Each number is 500 + 50 x the weight over its row's rms, rounded and kept within 0 to 999. Layers, rows and columns count from 0. Numbers have three digits each. The size before them is the row's rms in percent of the matrix's.

# layer 3 attention output (transposed), 640x640, rms 0.0715, rows 249-291, columns 384-447
086:556584514419505504567437538463472470546470531518459521466554531497477496439474451630544517509425503595506527455483442523552486470446524511456465480474531472599524494508510500421538508540557435
071:552443552461341501546475490458538494515461632591532469533500477489487541503406530373481471508489543576497511576484467468472452557453510543476481523484520488518563425555486544534534409485444461
085:464491478526517498576498466530526482413435419451412469497465556555549507416457391480462536538532432531517514520495473514517545475529577508520450459497458511455502507444447550448502471536491490
084:490513505482598539492518492599555571541459433403465524504440535494468424486468561516516511490594494525586503529576472442564420568598539552552563621487420455429396497500507499522538573493547474
089:496536531480579527543518443450502497489468479515499535531464471557483596494556458526497418525554524437602496486487470426471469455517433469562558513454570505557440468325545559418508562437501438
083:534524417503497521523472525476407431460491430453597597469502461483494478549541384469447497569424558571543488538431464498571576413487494586500470521554462468517498561433464466531550505517531464
089:611450460520460580467552437542475465508473470421517553533513499428450619535497414510560428506367416516514471504413481495492519557512577529478507499509576548493510511406465416529400516540475450
096:507462553555481385558523444486511518476586514503598501507557522449481561492321486558430535554458423551467495435544403422357581543543533528551520516408488466537503487497492580474551585471576531
089:489501522487495482527488512457587546563466520509479457468389394588577502473568458390491488537525450468509508469452465474504499472423474513518634414485464575478549534584441613530457555547521493
094:440540502524464475516552508535467473495460460458386440498588435495488570458519478551500560478509436562446605438471442521518412481562472528526502487407525501439493572524564511533432468495469375
089:556522493568575543433492488562514505481492488507483454546506608475470414514465519448532506523485528457559514480474599508438466440383598546529535566552473593439415572482499468531492474539409527
098:502583562496535549519479475485483492416548473531513587506492552547499480464415491504503468487568415463415563469502578484473488501538503492408441598525415384558473511498480464481538497504557453
100:489524540580592463549457497463451450421508508477491487409483569483525496510440532581556495427577469475488514426485467488519549432513508437493609496477494415458546542486462596470468463490589403
094:478519500589595481527522570528346518525587505481474572494596517508540620501465473430504489567537522505502565589531518404510478509606496446470482528420541534592454471467609569533507485483569471
091:531469516510480499508556510510457488439443484489468533563509439493563556533572499465416458595454523508569542649582495622480447522552433523427518486439423433454531482471514552490530546531556515
079:496546492545459485522516584506546421529489483520481497450613490463495408413514464472507529516488506431539459423347581438455459558448459531496499481516538546481442551565441501540630475517494481
093:513580547492578484507579519483466428548602508435548476473530523487463541503485556461485428471521502511454513453435524423573495488414487519526506583548530504455574510499502500450499534455501436
090:463488548518464497501493469449473557429468500519545500563517601529549532483584437437476490412444511439512463507503573429467519501473568474491561563378502526430486514506478454457440526480549531
098:562567550466445488524453379446467447459536586571550506496404513409490459588434529535457599482441612478463552505479564497452536588550501494628548496396521598590549493542433536516563456517510383
095:494603484546523480580550490478567499497514423438612515558511569592493475482495434497525457498526530559453570555491534492505518478424480493405432566549495463545500467496533472500479500549453342
089:532521532389467518574505600527488449564381508522490577499555472595542527474525507515478490614545561524515444403434556461537511501579524493425517555510478524617439490559467486466469579515549534
098:476514445512519461481454508440465455487489461532517595432484508510502455488577618454506417443514474453484540441415573449397462478497486597530449475500599534459478527561462456504463534501437510
094:483407447484498535526506487489487429480537595585449443507489432506482441461532390521574483528541487431532456508492500486531470378485485346505448522501582574445622549486541512589505463506542556
069:497490519508463512479419631455524531533520555432455515556519537525544515536492511528449505497556566460447459534513487505483447461480495489533547614417438506495445534507474516339430543518539473
094:582461518404363478476533389505563596490538501457513477498478581503558524535420478489469544565489553519531479480460411458533455501488387535484605505463478600582506473538468557530424426492547523
088:541555551446514575501473512505496508577526490489483598573503545513436543552363488453472488536448459473546588494401567581534456491475517528462459453439394517439559424571564524544493519531524472
093:576468554516493564484536493486466547484559506510507518494470483503519437621529451425470445504456472448535473521460364496444486520548534535500520459531486517428590543428475519534580471453501507
097:501562495507593449419484496457571497467513493572504452520508484560602471498501468499456467515567467442466491427531572477513544482579463524586476484550532457466532523491621442433480495489532516
097:421511533511404528430572566528439521506569570538474495431550471454548518532491472466442485476510509511449499425501371543517572580530479420523471424460528482607426542582599485484501502480510476
094:570362402441586425499513530498482500561438494424513467546473444540522501544446448510591503499542581564420457505440466505501536554415478482477374526595433527506501468420471441473495543473511532
095:526459472508437511536524496497504536485446473482507500505477487579465450499338490496375530494511522379513513545553516529537564452557565592476413493470455433445556546529416493509527470441483518
080:429497469438566398570536570464531557476424487505545515489428555509513450500575374429605436471516484490496442506529517458435520518508351517397542479414478474562485473548486463482512627563502456
101:539552492479520489506515492542496477515426415499455482457506503474346521445522496569476490551550535498435477582459456508502512571474465503409442508573517532600588473455566440539439345509443492
073:509475582504515400418491463534426545497489515468572479538476400485463463493492598581487480437512441546459489556649497550657442476535507415488538484560499519477426546548512518460462539517466473
095:547542470470596491456490478520565567532410538505540537501526416475462593503433478477466595440434493519527447458451497489547533437556479533584543495517484484526494503549460578578648561603603469
098:568537506531508421472519484583488564508519484489517397413506498501456545469473455563533570440582462434505462545490409524444500518447473521481552528510482469477506419570563554499518533482590503
088:461534451562458482442494467489514466526404394521575543501535535571552510462495480425511560440443512545531511481522502548520503623464538495538501507387447541527573479512465505442601530498440474
094:608523489518509457449509531431500514454578499542460341535546506551513491562512509526538522520390553468501473516485365528518484496432477443500483495553491535576517441501353488478490500455476520
096:507462542519509526514531545500452643441449539423491478434525532457516428563519516493383465500591533464529479493496453424540577525594510556318456376432538520440486474481488472493517479594448585
092:514459556475460529403492549494472466470474491545477531552558598468473438487556462478481504475486513397532633449521453525532519472425499589474463528471443531449473491553549567360518500482534467
097:542456483470411489468497436518464407471499593508467546506480566404601515479442556518579528527457533439471535504543512447566529485480460615491475508494385453550542381504461466400521508405503553
082:413467447495461505485475565595454476453460495489469558550415549540440474460520462615487375467560517458496441491530420459613555565459434474506478541451511443598525563542461445450509525449497489
081:528475545518596386531486552555488540552547477422537501559468422523465501495554466587473484524447555558480567542487489444583540490490530489495511541493549483545505430441562486560498497454575493
# layer 3 attention value, 640x640, rms 0.0843, rows 250-292, columns 384-447
112:557544472480567495501521598533507428541515466404486571644457519551535421501646442449529516539572466504501450490530511420493476568449458466519473635525508485550505531500509514519501568499439489
099:523439461544520596454443565465494492461470512479516482527534506505427527435532567513478496518471530470498543395515487388570465458475544490463642495467500580516485466486477456479668488630397467
105:559420505466469460494445483528477425582515552526490548598495516574581434493475384569467518473454558516590496615566481573495512446554462504431550432429494493527499502442444507611364449512491570
092:542449415519440502489433533568666503525493507532514504475506479432436481515487523536505576497391441520509493554545565501682511455497524502409384591404462427492491443631420459618515442591454501
132:464564582520550525494500469542522504582536488520483508623465530529416417452574457491481480487477308528528442507474502468470501654493464485466449457539518487500512483477519480516387530536400419
103:431584504608631350514462523493450517526502499490492545504482491514470541495455549461505524590547524481513515381522501477478452448420514359586518396521498573424524453475435495420558615470553428
103:555592500530580394491536467508525478442529523628486517557441505515462439506612521464509501442422502514520472533374494466463487659413517549560422442536516521474496535516562519443486504475492514
104:410475473508462455547464585561491437514457467388538524353532499361490527441372533564527498459571464487467499503565523527484495507401491446527535533485523430541486507487436464428468540440497473
104:536386583451602468505520437477457490498478456477528426574368512569532499564466478423497477470480573492508490646510520585515500479502504583521518515613478454566500426490489448376499554580577435
098:449581505558433448511448558545548398551502481485484518536438531557572471533480484502452538533430558516567468392525496542601564648509477513501476452537517447493506506479573500460454520454550401
099:560394399468503435465472462516565440570479566503510492506454482395489590492482527447501485483443572536553504620437574470557546580522509471514571458422538489425463550472621480346586411550422522
102:640517478548516473439443465438426530568580442409453513589486507519421487508574461479459538551419516496500481642467594567595467520489499486534418507599521493518505463500452505489612526467536523
093:508446539464382462469498431534596443455506501500446401477492494462524456511583578589528508544495487534527502503477483509538456464351522421544523449593523405401501489500473504411585582522389498
098:458441600513521568479498522465364488556548479538461509387504510493402488468376494457529541550461487485501536440405451380554464396503528476483531528522487483496515484529448464436472556493497524
108:505489427491554493477517400546357560499550506582520474520431489438496672516404527574525482520451435507499487431565474513543479531656520482478500495516511467460490430478480509463496525398474585
096:494503491510477436524515472516425362488515478583519475486566497457574508468596340512510534498531512487527513497533509551522506605500474390483427432516503513560459525469410529620474449544447593
103:526462421521547504468472523572549505571484533316505462477506459478365460511511444525488500511467540495494546554480473512590507556563541638513525504540447512471507420532602514596625536558439441
097:483451505660487532455529539454512509454490495488470490486556519592455537455573494490504486498534372516494509451508553522443512520551495496482398487469518431489466530487527548458464521572411659
098:484412496403526602541409519571517564506494539559460487497445475502572441526554543534514508454557536484550511395565558487542550471621541430488566504456463502355490581519515485528504475452444612
109:423489589641530444518527561489661460536513488476526458498421521423468461446481526441526487528482469539447541535517400521504489559445527454515473370485500435538503536470381520643435508493413495
099:523589533522481435494515501545466393527517492505510491507497572458469534563448430545511560464519590511491546490658472462479446430562494537418449507529470478577494427522530513544445480440521519
100:533420508383475564529505578473527448490488428515549471466544523429461579549492579504423517480544540498493514476553517471453448501490529571453492493477480447477481531571412508491447509419527467
155:523518452582470450426490387439337527430555511571492480412553459569508593482450447599477488481553466524527473521415489525484496530483460530506462494469523563414502441529409496377538465519517538
095:511590583569532562533429509442426496458503444464504509441513471508386524451552532493519469417601453472522465461524499575435538517549512497478563465499511379498500559517606461470590521448519546
097:439518569600557561520495569491468465532470453499556467450409467442401499530566367452515502510578566494470495568621495416494517517484508409477554516405526369555480528436489503480558453373476546
101:351583543471441484546432540488504333457464510399495520479412524454581538439609519551474481541460605473485524613437596392567486398523519568512430476405533570474450403548551523571463534451449504
095:543370512593497541493421409482486584561544514593478496514489465428438495469469424511475535507506569524461512551544501452531506541441464429446657510417518474501478477473496433631477455509537436
102:491592582411560426507449473498557468502470545407488542483420470610557498479468477498529474501503526543513526658444534386542468494572488402531526451535473340423542504505532511520485610399464490
097:378573487530439474441472477518479531435502482627490520373467499448489528479480546508484543500471569486474484481589496464536541467490508598493617514436490535519533532482440487486407425546516508
104:434461572415485474457515487508487487536473490541527510482473515557485512530517527534500505522564416498480535527449451470560442603557479503551586444481540586521469481476474490634538582576510510
110:544620467497470557466500369450498595474489512542534454414619465511534596497483576536393516480503463492505538549443530506567456487496521421514554487587492573444548530481527540436583459488537582
096:491629501483466567474487528467450506485481511493481535511494458502540479515514536438527535558534546526527455511602533451592495377388476493480501523417559499489512525536502481422521588545516450
118:433494544484491544533482607529503451530489477456467499513500539417572491473538502360536553596448491485456535396600490440562514439429524549475508474449462393644526457472453514599514569375513408
103:463518588398459558531434433490488521510530489483529478529436499559499463507546439509464527524627572472457438488558477518405500563374501431465456457422510482562508390508523468547423464408452484
103:513465409431436540490534446533558439489554479516442586551504498458529512538595490401514492453353427497505521570613588502560456512561480473460495534489452544569537565552440476378424516667588382
095:570526538553538411416435407506393559498556538532451512497486472417384504513415481628491585504426421498512420545465495500453485539626477545425467489593496510493498410506538500540500461597531454
097:493497525432454543523439474451502559516543449470537511578549532441502414550461350567453437513512551509512477517547622500439454516432548481549476471516453492410473510503532546567527576471577544
097:427404448412458485451405503527553470536481513535474540570578524523513495503518451486513468439407483519552474486372470485506484480426475558643595499521540473460493505512496512462510532424486465
097:565491428599557409555512543496534585567486508552522501594544524431384523567481534491498441522456387511504502495403534469626501463508475471532439574522529409434515514550439459424512462428417542
094:493576448632493497506525480497448537503525414536541458441538527455467514518498470498400483417516502517496538525345459564393471495415496456491464524440567534414486591489608519511395526517458274
099:541585571488506478470580530461481591530507530480513487554511507460499474536552497430564527453421423511486542602516467476464457488615521486506481459623450520448479563523550464540488492414510451
112:512587421514412529464507379529515494452488548521431559524594500464509577452438437613490520497477361522544447487494530586427472543522463550492474483534487588559540496546428516550435581568471596
099:501397502545487538536445498544496521459483535541502512399523504455475470497582567474468525499565479502479477440527514559450508492424506469478470567544469512505507533495512506456454448439506488
# layer 3 attention query, 640x640, rms 0.0793, rows 256-319, columns 384-447
111:497494454574578443427616470516397541488573429632521526551627440475488498471525458557437448474478518494541457475369461489470453508489447622529521491571524530527557521499499504483555522519512420
074:580687394535443455495542497468494553476492499438561486465430480464543446458449452471471519521484429579464506494479494591563490656440507491476535468453508511481468484517554447520568479542387570
075:551440546542537503550462561501611393491511634470475483461552556529491538551433510499517455523459527457484500480478552423549433385451482489589555566405491483372391376444365485590536567496525493
089:426488510562488459506575474571547514512560460501429559501463465468555528480511485569524509514465482537511552541442550536628539471520500402533445558548510467500528575457426459455523545474477490
117:475574479502511575439486415543437475477523446561515452405499512582438686508454485542581459469547515523472547510454526455520434447529490532497503511512590487391490538559511508488501501449505500
117:509536518555430642459456428588463440473522415524487486494542433541554565522538411482553447531554514470396504438493493579466508463510485477515543461598480558453514582569605475460445473484475558
102:579596438476472531572468452527407450551535555607501478496499483454446548547483475522568512502464505451548487485515504471489446480470487440526496422494478599407543522578408398541574480453566631
097:386546467495524461518452445543582464491555495478497507463491557638466574469433517438487508521479504548519495579450504501407506488528602520436471508447504604421489538485541522580460427524462420
064:366475583493577470523539520501489433429538491589571530510433459493437533449569534491469524431456409490486480419565473550468539458528493403540396516515522500526489550432456532474559473448448410
100:469462512468621491475549442552388494496540421558479504496563445456491430480475426511545417522471507462520561431403464431488529493519466475519493497595489499558468520522498563493451464471515506
103:536403511454454625508452513457547524471475552456477418506408521490489405408490536435463555533505528482521446502552454498493503503475534382484503471451446509477456501477537487473512475525537545
099:539572514530515529462524486485455536500559487511479447464522503523496714544434490490505491557530514518513593478407494426602499512429413582497572482422543372463495527555511507521519565481461385
090:431547430522558529544414487481541514534529506477486460525523532556452548542516497473414505422434511516444487450427443465405445616457467512462475503459585461559467474517615505574466500576466461
105:547497525518485565507499491471547510447518460518463448529439499511461492487516547545548516492515518506470512521452497490600497582504505516462515488465553531413511509450533525440465533522382421
104:468376398526471496505474550497568481516401543512622515537472573477543438541424602439439538492533455512443562479581518588448527492425622539448481472492496474478557533523483502458492535579495597
104:472518484533506442567566544466458439502527483521557512394503445488521501539489521559501494455528459509501587482444411528509434507468467573525536514567514505394609451521602517528549403473584439
105:454390568482532404506448445400509501509442522463450453399494489430525560515597535482364526487559468495585455479506478444474579522589475535462480598459551489548470434509414561419529468513432498
102:457552540597528607506480491521610586470601543500435467491575508513509571433569399535514512602571536507533516451496535513575481496465444470584488570582607541472544577521463498473518437549399526
100:459457427525507473431435418416483488518525473550577517582466493447556567507529498483487499522556603542484444436500535487556493467453510509442478411431538515559486465506420497490550532522438581
102:461493438533455614462589550506493555530454540493487477492533471501496509448445450479528521497443474517536528514466462486488574471421555452453495537569466578460455520526480508496531504483470551
100:468560552459468417566492494538543483538446540500534588522509532477414503497411474533530472443417590524546474527494515497576545488545524542503497593410493431532500532505465501547467624582527529
107:497523627449528514535569476557585511487451466546479506506459600508540588447543487514565517551467534492510577581585468545411431533418526436497476512465444508469458575493377515514576585516514458
109:540500514534434575541449534521493477480525577498534525474449494484453500461617412408548492503481644465628559540548593514526461503499536600521450495475405476534454440509513486595523468606385572
098:523425448477556458489449502517382512518458512620448542489449443450456505543536480588527426427508463494531467495508477547468508559473483564515485470518509570477512567490463475488512451599546461
101:462532474538387536460506481510458473466524580569487462465494562586506562467446501534485463564512563490514493445498452616457471570607471528485435561532517630454496552483489545509508452478552511
104:467376623437586537465563495470501479486544550444506508522406464556421404451457482487542504504503521505567485584405476474536516596494578571545438511499385503477454514375462558431447427574635497
099:398500554499510514547658672540550464482519540547345543445564522524526569543390480544523466560467483489500564374498522446454479423515548543430492409421560486569489456426502515505527525450523506
102:523552521516471357540552516468564526461480566508555414491446498485469608486538488440499510518374463490552455423534483591406511489387476548521471430485514451447420487630441515430581583558545436
102:480569471382512477524466470486547610414463520485479460432420482488552477480407476514395485484494617518575563478436594491462523611460532552606497541486530488408586572505635503513495451476491505
100:460437446500464512431482352480537483558497454561493461485456399445541461483470450506473583514516457485444450558544376469469515504601525520478441342493517518473480560475472427408466559499506458
106:551534483516474445461534461519569531533466561524490524508535451424537562403526445508508552499453529482492517481514432405499531369423512389464587391446481505460518515535543497506573475595514550
099:460638451502450407490458485527481457493579477577553544443448570551567558502503536489543503451456455510450484624529417518449457570487570528436582584412507435523464456614540492503516542582537473
102:430348437472432453605467587583497571562505484479479555550471483511558569517464517395539544512493596467573498411524491509416472531462487523506516556555503498556505496498489515529508555505484555
102:548522523477469517468458493403412566507451492505630499449500620556491514504580571500561506599583439500505512520401541439534491573545484531555461460515405417540474363494573518491494464521445472
111:580417390486530395519378468516464409470468543450486457543471548527514437529522504516511554456455442541510487513565578464460556542440503478529503536380582470517482457458474417544667563595485371
099:452440437396469567511497444528571468503473542486501540458461473488472545450537493337563544503500399449523526607498565547482494528540493542517449348581457432489558403563570491528515574618454472
107:479570491419523538508443479515542477541486501503583456501501576544512496497501549527508482479430476478450518471586447525512458477487565531590452435537476516507601478460529519471455534461436458
104:431453535396560403516473448394504495545524530545507496522463448554406509532524508479521480552568565495517511456528462493455430528539456418560498478536541522475536492470471385554462382672537348
102:463474526550511567487509483465505531487493484486503407452587558511550588452489428471471570404565475504587502346488505436444459529527427541500531421478497451385482531584633551521503418491507437
100:564404477505506462429557445478564505559477482517471521501528455503495538465569558531432497522464421476422478649422487514536497612498512516536460522520497457425479436420594531508528450536426535
101:440487557463482411525608454430501539551524474441491523529514481541550482451540433506471520488457435501573494549472574605449477427468542483477450612447402487548543431547456541644578683494492468
098:544532472450517595484531505497548446442516458554487492518525569477421525536589487463481529576493541446475512582551441412432499446509495546451399530535494436503546513407558508537528525575563503
107:622447546512585434409541487503467518529477564469474432524488529514461586508508520583449469639519523512598529541561432568438550462567477558559583491426515526502492454418469531516399576574618447
102:487513480520553468437497423507417477494603474565437525467497479450526658431535507483466539466518422566318532459449461515578531467460474437502557493438551615620523475571517570508472446447435491
101:499594558525559449486549514467558505575489569484474483561593512647486552568433590483502506567491464527570448470401408520486450560408459443472480422458448483510500525470497505420444533485475580
096:508546485493498386517511500474434544509446493525552582468441453552445514488499498495490458536499542530551556497521498408372480622525531534489599619476429473501506577547442469474489468512349477
097:580474454489460508538535519460483498391533574458540464520486467511515615524490567486509466487489567498496604562553504505519415459416509495529484402479457488406459479441395478470436423559459566
101:443472449498492409476482518530552501503412517474503543512497444460603523592467522459470540515448491505505480597546523458516508562495513563520533423544428464474504467450587432454513529590598340
105:501449515548486433534508447463475508423508484458505481412546480472503562466544628564462520427531444545552458541493471469654461468538443516548464563515541477532562566472421473451520414472488492
108:488476494479477526426554493482400524469574494541492527475518498534513508487441520541452502464488550540540466445565501465579546534541492493597550371557479568492505510615505478541491508351505478
099:528459588590503513556443467554492484502601492467504460624471510426502580519538431466514483442477375570457538511430618536445483473536434448547510534511560456468513482447533453569498429557505395
106:508464559525426450469426562489518396534511435506512513515392546564472435500466418491548520494450468563503529489482523449550504562457465321533543499429481513521472406453579499524541539514433522
100:417495553517563542440553492460516561381535524439600535523542540604571480501515521475394511450503490535468494518557474369527504493472488529488427457522479525504448493476575434582572373500547518
101:471529529488460591593534551477548474514507494446392474501458500570513566422578491517366446542573496499514545482558416402491536496588556577500498546558504401526514567514467518594568563529446483
099:584386557406558474476533534573505523436498459404483505527472492565518572521479549486422536563481419485526505569609534499391458527503508431477493514470471526490546573500519516473542392549459506
104:483444515508556513587548430513387459528455528488470470504471488416447535488442509440386472523475600491503541564436556514498480595535533570458424425557549509447582454445410536477518537514499514
099:529459647435503559504473495472589506519490364467499467447494452540474508486509407465540498427553485481575438506512547467581486409549471502460529516550520522527461460635636516433507548493491509
106:621533539398510528516553564405511542496458438480567469497479497436622448460496520475551603481503473494553463592467357614538541454478495489435450476508426541567489433495385494624484452491435589
100:627474490499606396491633492450544441478517557488481511355551473577522445529464586501472539565456533527453531448526602437494481486474465610473509502616481500566524446497463535471618442433457611
109:451528611449501603620456475413633442452519566437467520550496508473500587472548491482542455481562411535542519442456573482519469441477529441520483493485513481596472548429490473414516473480487515
099:546492436411474575540573481480536440479471508573492485466562536601460446442514523505527434480514625503469470440638474530477451459560554494464384576527481392473575496574560527448413498440540480
099:488476438519461537482538456476441467496507445439497450403469480424513456478612530566567499585482507514416551521477457510534586492513453513471380548609577424449518459527535558499532520391474576
100:582455486477429516508388498552416525454487494469497489449476460509453525500520490461546478451475558517493509595467545443488471421485508450412388467486475535436573459402444523498464465429406500
099:523408400466467565483465524451565528515433540467528547467480462477512471520514501561511526489539531560540521534467540510557518451601495412502551593595425573563465501514511557552526513495479405
# layer 3 attention key, 640x640, rms 0.0795, rows 256-319, columns 384-447
083:522542485476549456540557480476438465514541522586490497436542480484409528483494453526489506437547462485490490571400509535428480392481468522433540480546490537491420605504487508475517554507488478
066:486555504422467551488485538468551480468523650417477476521549487502486474502414543504341541384441475570431436468464517440515538458464520500389525557448439594503504488558572500526548521496527544
077:530491556441566514539578534502533518511448484497558447522489541427540433490532472485499489444518484553463508502509529564495509614525501551525491538469422460532499521490441507502523557420450463
092:574480461475573491423586490504502624525488396522526540525528472540493540356591547505457465500501426491485521497626490558533411534507431526580509502520395549515519511575523511419458470436536538
087:427407499508450474479651518551513496449532479547546585508476516536501555445526509515511365521537567472451515500494457538500523430502483486456495587543459469470546452519528458485501529485482500
106:483403438463413566493493450516546556493523472525487539471548554538488483482525540453542437523503529409522532522490509475548500514514438475580464568371491391472495532497499476434536424403472528
101:581535534451550523552544539571538562514467458532465590454511483494619582442498514510497544548476544501546519553465565452531571530519488391520488571481514399423507506571423484488428527449523527
093:496539406604475449472506499501534465542566490480512425544458479393556392483519381575541558605516438534557417525538472491424546577534436411544443506469492551432407524501504452477438492492519584
074:587448441566511458434554475518412601503530447524429538499459481478502434474466533503528481570576525497510523505585472527521507423544446563528548529515536497555491496502449503435502589416542498
089:540542390479480405464569463509411527490519415523529538484515504500481508513451457584514511613557494469559514464464468505481501441495446507551576477534539511506491501497492460506509514480509527
089:526490584498467531526425467531520489461504576491512518536510638445523500552491489455512559462533501509541467455529535483449582496493606425463500530534534531470580470454567501588571439497479560
091:551420469490637486598538513511528556475526451588440522516457449492515431516452476549590441497514528501517526522519420524480516416442437480560464573511541447490434633509552540475496508467497429
091:456461601498439407481485476535475504477527533587520497513406514344549506584477453541524612430547530522508493534443504526456481433447563431472487452490552416629438402450418490511532559583537470
099:481495540481540379417494488457426457449484487584464493525515473470551523487547451513505645491518464503543463511486425443416537474481511517528477470523528439570473515457490427457503562458540541
103:624524498416535573427448518523523441441428553539523457519494501510605513500533390444601528565442475459416419503534516455473501511597538428468518449569535514580509450549649519522556511527564508
098:484461565494580472515455431495504553526513537514487502479530492520444496484429497464522499510530450487601507448464465390545486452513598410462501462503521498450495566423512475504480474574443494
103:535555495525389473398484479424562518466544618500477513509493490560499542566495529512548489569461509513437559568478458427554607436465491462502491509453524533493408425584420488484562638482521515
110:490446530577463496528581462439512482585517497541469506595439484516511366576527634558464518518510523480440456481428524566467404533545420619496523365402484436492461503499458457470514439445589430
093:585531556528443528564499480434412469547450503491518544536523460495520500446550607413431548565471526478501578433469459542496480434518476536485490485434358529496502531582459477469416394462569538
103:559560540543588502518453498442541470510502475465612562492501485500550537481486477455438529495544531480538478409475491460508509568569454550477507623375450497510440399537438534500511615520404438
098:566467465572515500489514539445484476504587500585563510540479528410527560464460553484504555527439414547402492479524401603519496610612560470458404522534543526513566481512495527499416537613469419
105:598507498489453608511504511497422487390478582532423546522513505472488477507569604472530577470680539592567428478535494488578514533528467474496541502580462547474503492431517476414416535471512451
104:582571509558533514463489460468536456461421493543462497540468522513483470596553475502457498454380398502553476439404481374489590504433534533474442535470520512429555502487501553559515467464516541
102:440475590556507496462520426479434493481469439598478565521581461545530538502427589534469611406521727483574514482500505483491524427515453508575448494550585536540482444486540485432567454485554577
108:525489366502485599508510497549525557480438428495479381467498596574453554467480606531524540527616481539425480526511551528481479460568514526563508493399470567495547542519508652478503465441403486
098:564568576537441495475531485500540450563428469555459560508564562560493508542491549452427436488489492493528378566565454611417556465504534556461491480525384511577467383526537527539487580566418501
099:468435388486433333523511398548619475545398457479545431495534429480482560489547529503364530564446561476513394529529485558674527494420460542526588515546477472554598483498411470503481414512417505
105:478483479481474541489458504435526448501501556543476466552469522470454429583560485471474377549523499581452572497557564528453555505534568471455458663454520393572518510473510507436571496524569547
100:492414575485429431468500476553441551542502452443521529526489592524547490582507460483528488526518494633534495556522398624526515555439419406463534441469590386510423442446466545486515545496584547
099:500555423507610456456515491540479497482450537484523513518450473558488592527508472469527440534479505422642567534414548491533433511404434433563488595422457497460563529492408565502529665489557467
103:426511463514493507541444498457484446485499490540516532506482524525482553510481487477528584546547491433528490477460484464471536489521482490465494487403529465500554508411510571544503602476359420
102:578492493527398440556506391532464460443557553504501502512521570401507520604429472586516497520455478537436548504518571617422436433555517565597447450467509591439537458557490526526456518578422445
103:463509427447505402368459501501614445515558562466653444511558508421445505476530568474457436535455416573543496444565575422569518548435569507526502593491385428501521475509613523489520556567556562
097:528542548502477555485544562544543413502488540553528487570507516424490442486462523528480467457494413471455564451581519534478548532479482522471489459493493473533558635431521514497502412471546487
110:522478525406476526524517484484543507556502486506514485507451483488502507508539554441601444522487467529645503616564603435434559429552521460500397574491560398483507548526575412470491496508500520
098:607503469495495463461561476452487433483458523513595432499499416503471444543522544482588470500470444571525496519485502573545516472511534444474479487468478434493571428538442513550402535443448506
105:542485493547496472528569484456488533510492516474470550515517481406411508574501437492517512491457499485467481572501523547460591450492493485417559501562544505466517412563375464467447519497469438
102:543482488547539423537547558520601372439433576501549521504467535503534568556492481521406508532442415456486434469491469612479590442472465497495526633498545517549608462518571459559475580503565484
109:483590418504547421525533495500588435507457533527579581525500496527486457435487544456524505553405488537555520618422389482550440523494526433492526522473541465440434516435509477497518446532532497
098:539529528559503464505496501453461461509514465555540460546525477540515498463441452490553506493462470516598463518580463562466432450512538335476511449398452600613503527509555520457497440533507478
100:470479528477481538526499541482510477519466594467539519521496471481429545452516541418559501472487588515501412550485534596449474525563505551416537473450535520589541483506542523501480563557512589
104:395501472490484579507421520567550554419483508560354483484450498498483502544545488471613439495572457470447455414579528434484660511470501461490521516483558532419501458540450482421512526529468510
097:415565611529455549462522477507510578503499456453507465512458532375542453512453567592487408557526449495461472414513564452430523534454504514516509464556451456515554524464480500477546511475576529
099:563444561488429573450502453402475590463500467516443505500506500498486421473513540555603589492463472532546575490462428462522536434563472602556581466558530573476517545518548492526535537436560492
097:519552463450547533636456504442576491526474538433440611493552476481458458434451522483511549472571496617575441493538511486539490509548479619462464463466454555567453489514502472513448499456445468
104:494584523507541516492451442468512551541558568492460431506473514524479403526512512528528431560534504563461467442464556512452498506495473578548522414428618568533511593456569534512465521419548435
096:489547544443515448466568535520483409533444464462486531541491487476453504526471550485488468566534482463476429516468529476426513540414549504457443516393565486558507542508503616601602456571451516
102:528570541478603400444509489445523527497456467445460492484517555586426622423544535447456476486553466548593511442487479470465516417539536609481541560447518438599533432512454521551508480521446591
090:440504501516585460461467513451561514521490545526478444533520512499477541526522511520624381368494520549485559462537514453568471503494555462528523497500435505483514428598598467528514479489481446
111:540469590449526522499533468444412583584586476537582445505512443444450556473428558565497486490489551439541499481474416519543509480480459553576541507548502534521480566410411479474540508560590497
097:501435479498457578534615451540478536512537515476532519481497520445514506520437409522559470526451580542587456439499455525527497508464479495508497513561430539508496633492504626562492544476604589
104:561431494483468557557483456467487463491523497446574420514499429539548472464560485506397572484517486398516439530485483529485521444508562525498411498568508377549485444519588513461407496460401517
097:576424490536567454433550499428532505485479527481459440504457575541474473467393521531496584451527508491529481558501486470544472495585549535511473505464474515454469423462510486413516431457466505
097:569526490586583478415543480497458572514576447538484481475442487597416437426554484495595538476464495522540556580462549477466490562460476533559485559507415487468447455595424432535481492506424466
100:513543532450423435471518593521490476518484519469531570548495496533515506556532450532511403498440481476466523444539580376504494479494526570472495593516460464523520419507552462544571539371549518
101:524536442524492459489512502415496520448547498455428565491570458549459486436466482567486503522543349543551507500543459463403510437456494459440539580598578441555476529459546466481453545506502409
107:530606438453518471462591464498457504407433576413472378497488580534432521524451589436459475424356597611476577525435529595461539562511531418538488545513547485490438536403521500556462501514422482
106:355472567553441416511493596487545487472497534445335513513479549535522526452510455472423495549454497488560478364513578430433489474507600542390447500405489577512495522458559407498496547596473447
098:494514432505567475551549454520507526530451358506554510500419459468468507491493538513571557466499521407456436479560425499597490611516499533522566418523480550524395485419514369540461533536538428
106:533517484533457509462623542523512476596499481449480424460505441552465478541477459491497418479408463478559436506502536526545546578424497487519447554515560429451569455574499476546406417430402551
101:497392431550621444577581505480419530471513513475497416492480434531540522481562571471478531511473559581504473479521445621600583462441451500473497474542458518536430457470356434510500462511468521
099:492548497465504557489423433429520484484497558542562496529535597512400470516582484534482513517490538606503459527515449477476463558561532401562515469533417565524473537508565530485586570591603534
095:497619578530484528521507480464498597508545454538567529531504467457576498493471543516568558496515451453598462487490504527469508521534493411562508380494531456459393434532519462532453507572480508
097:611541547528523526536508532525474497478513453501537524543485556510389514476541480486473474525408548525576450563524510458497515507428583549533568542540480472490526510405511428599513549593589517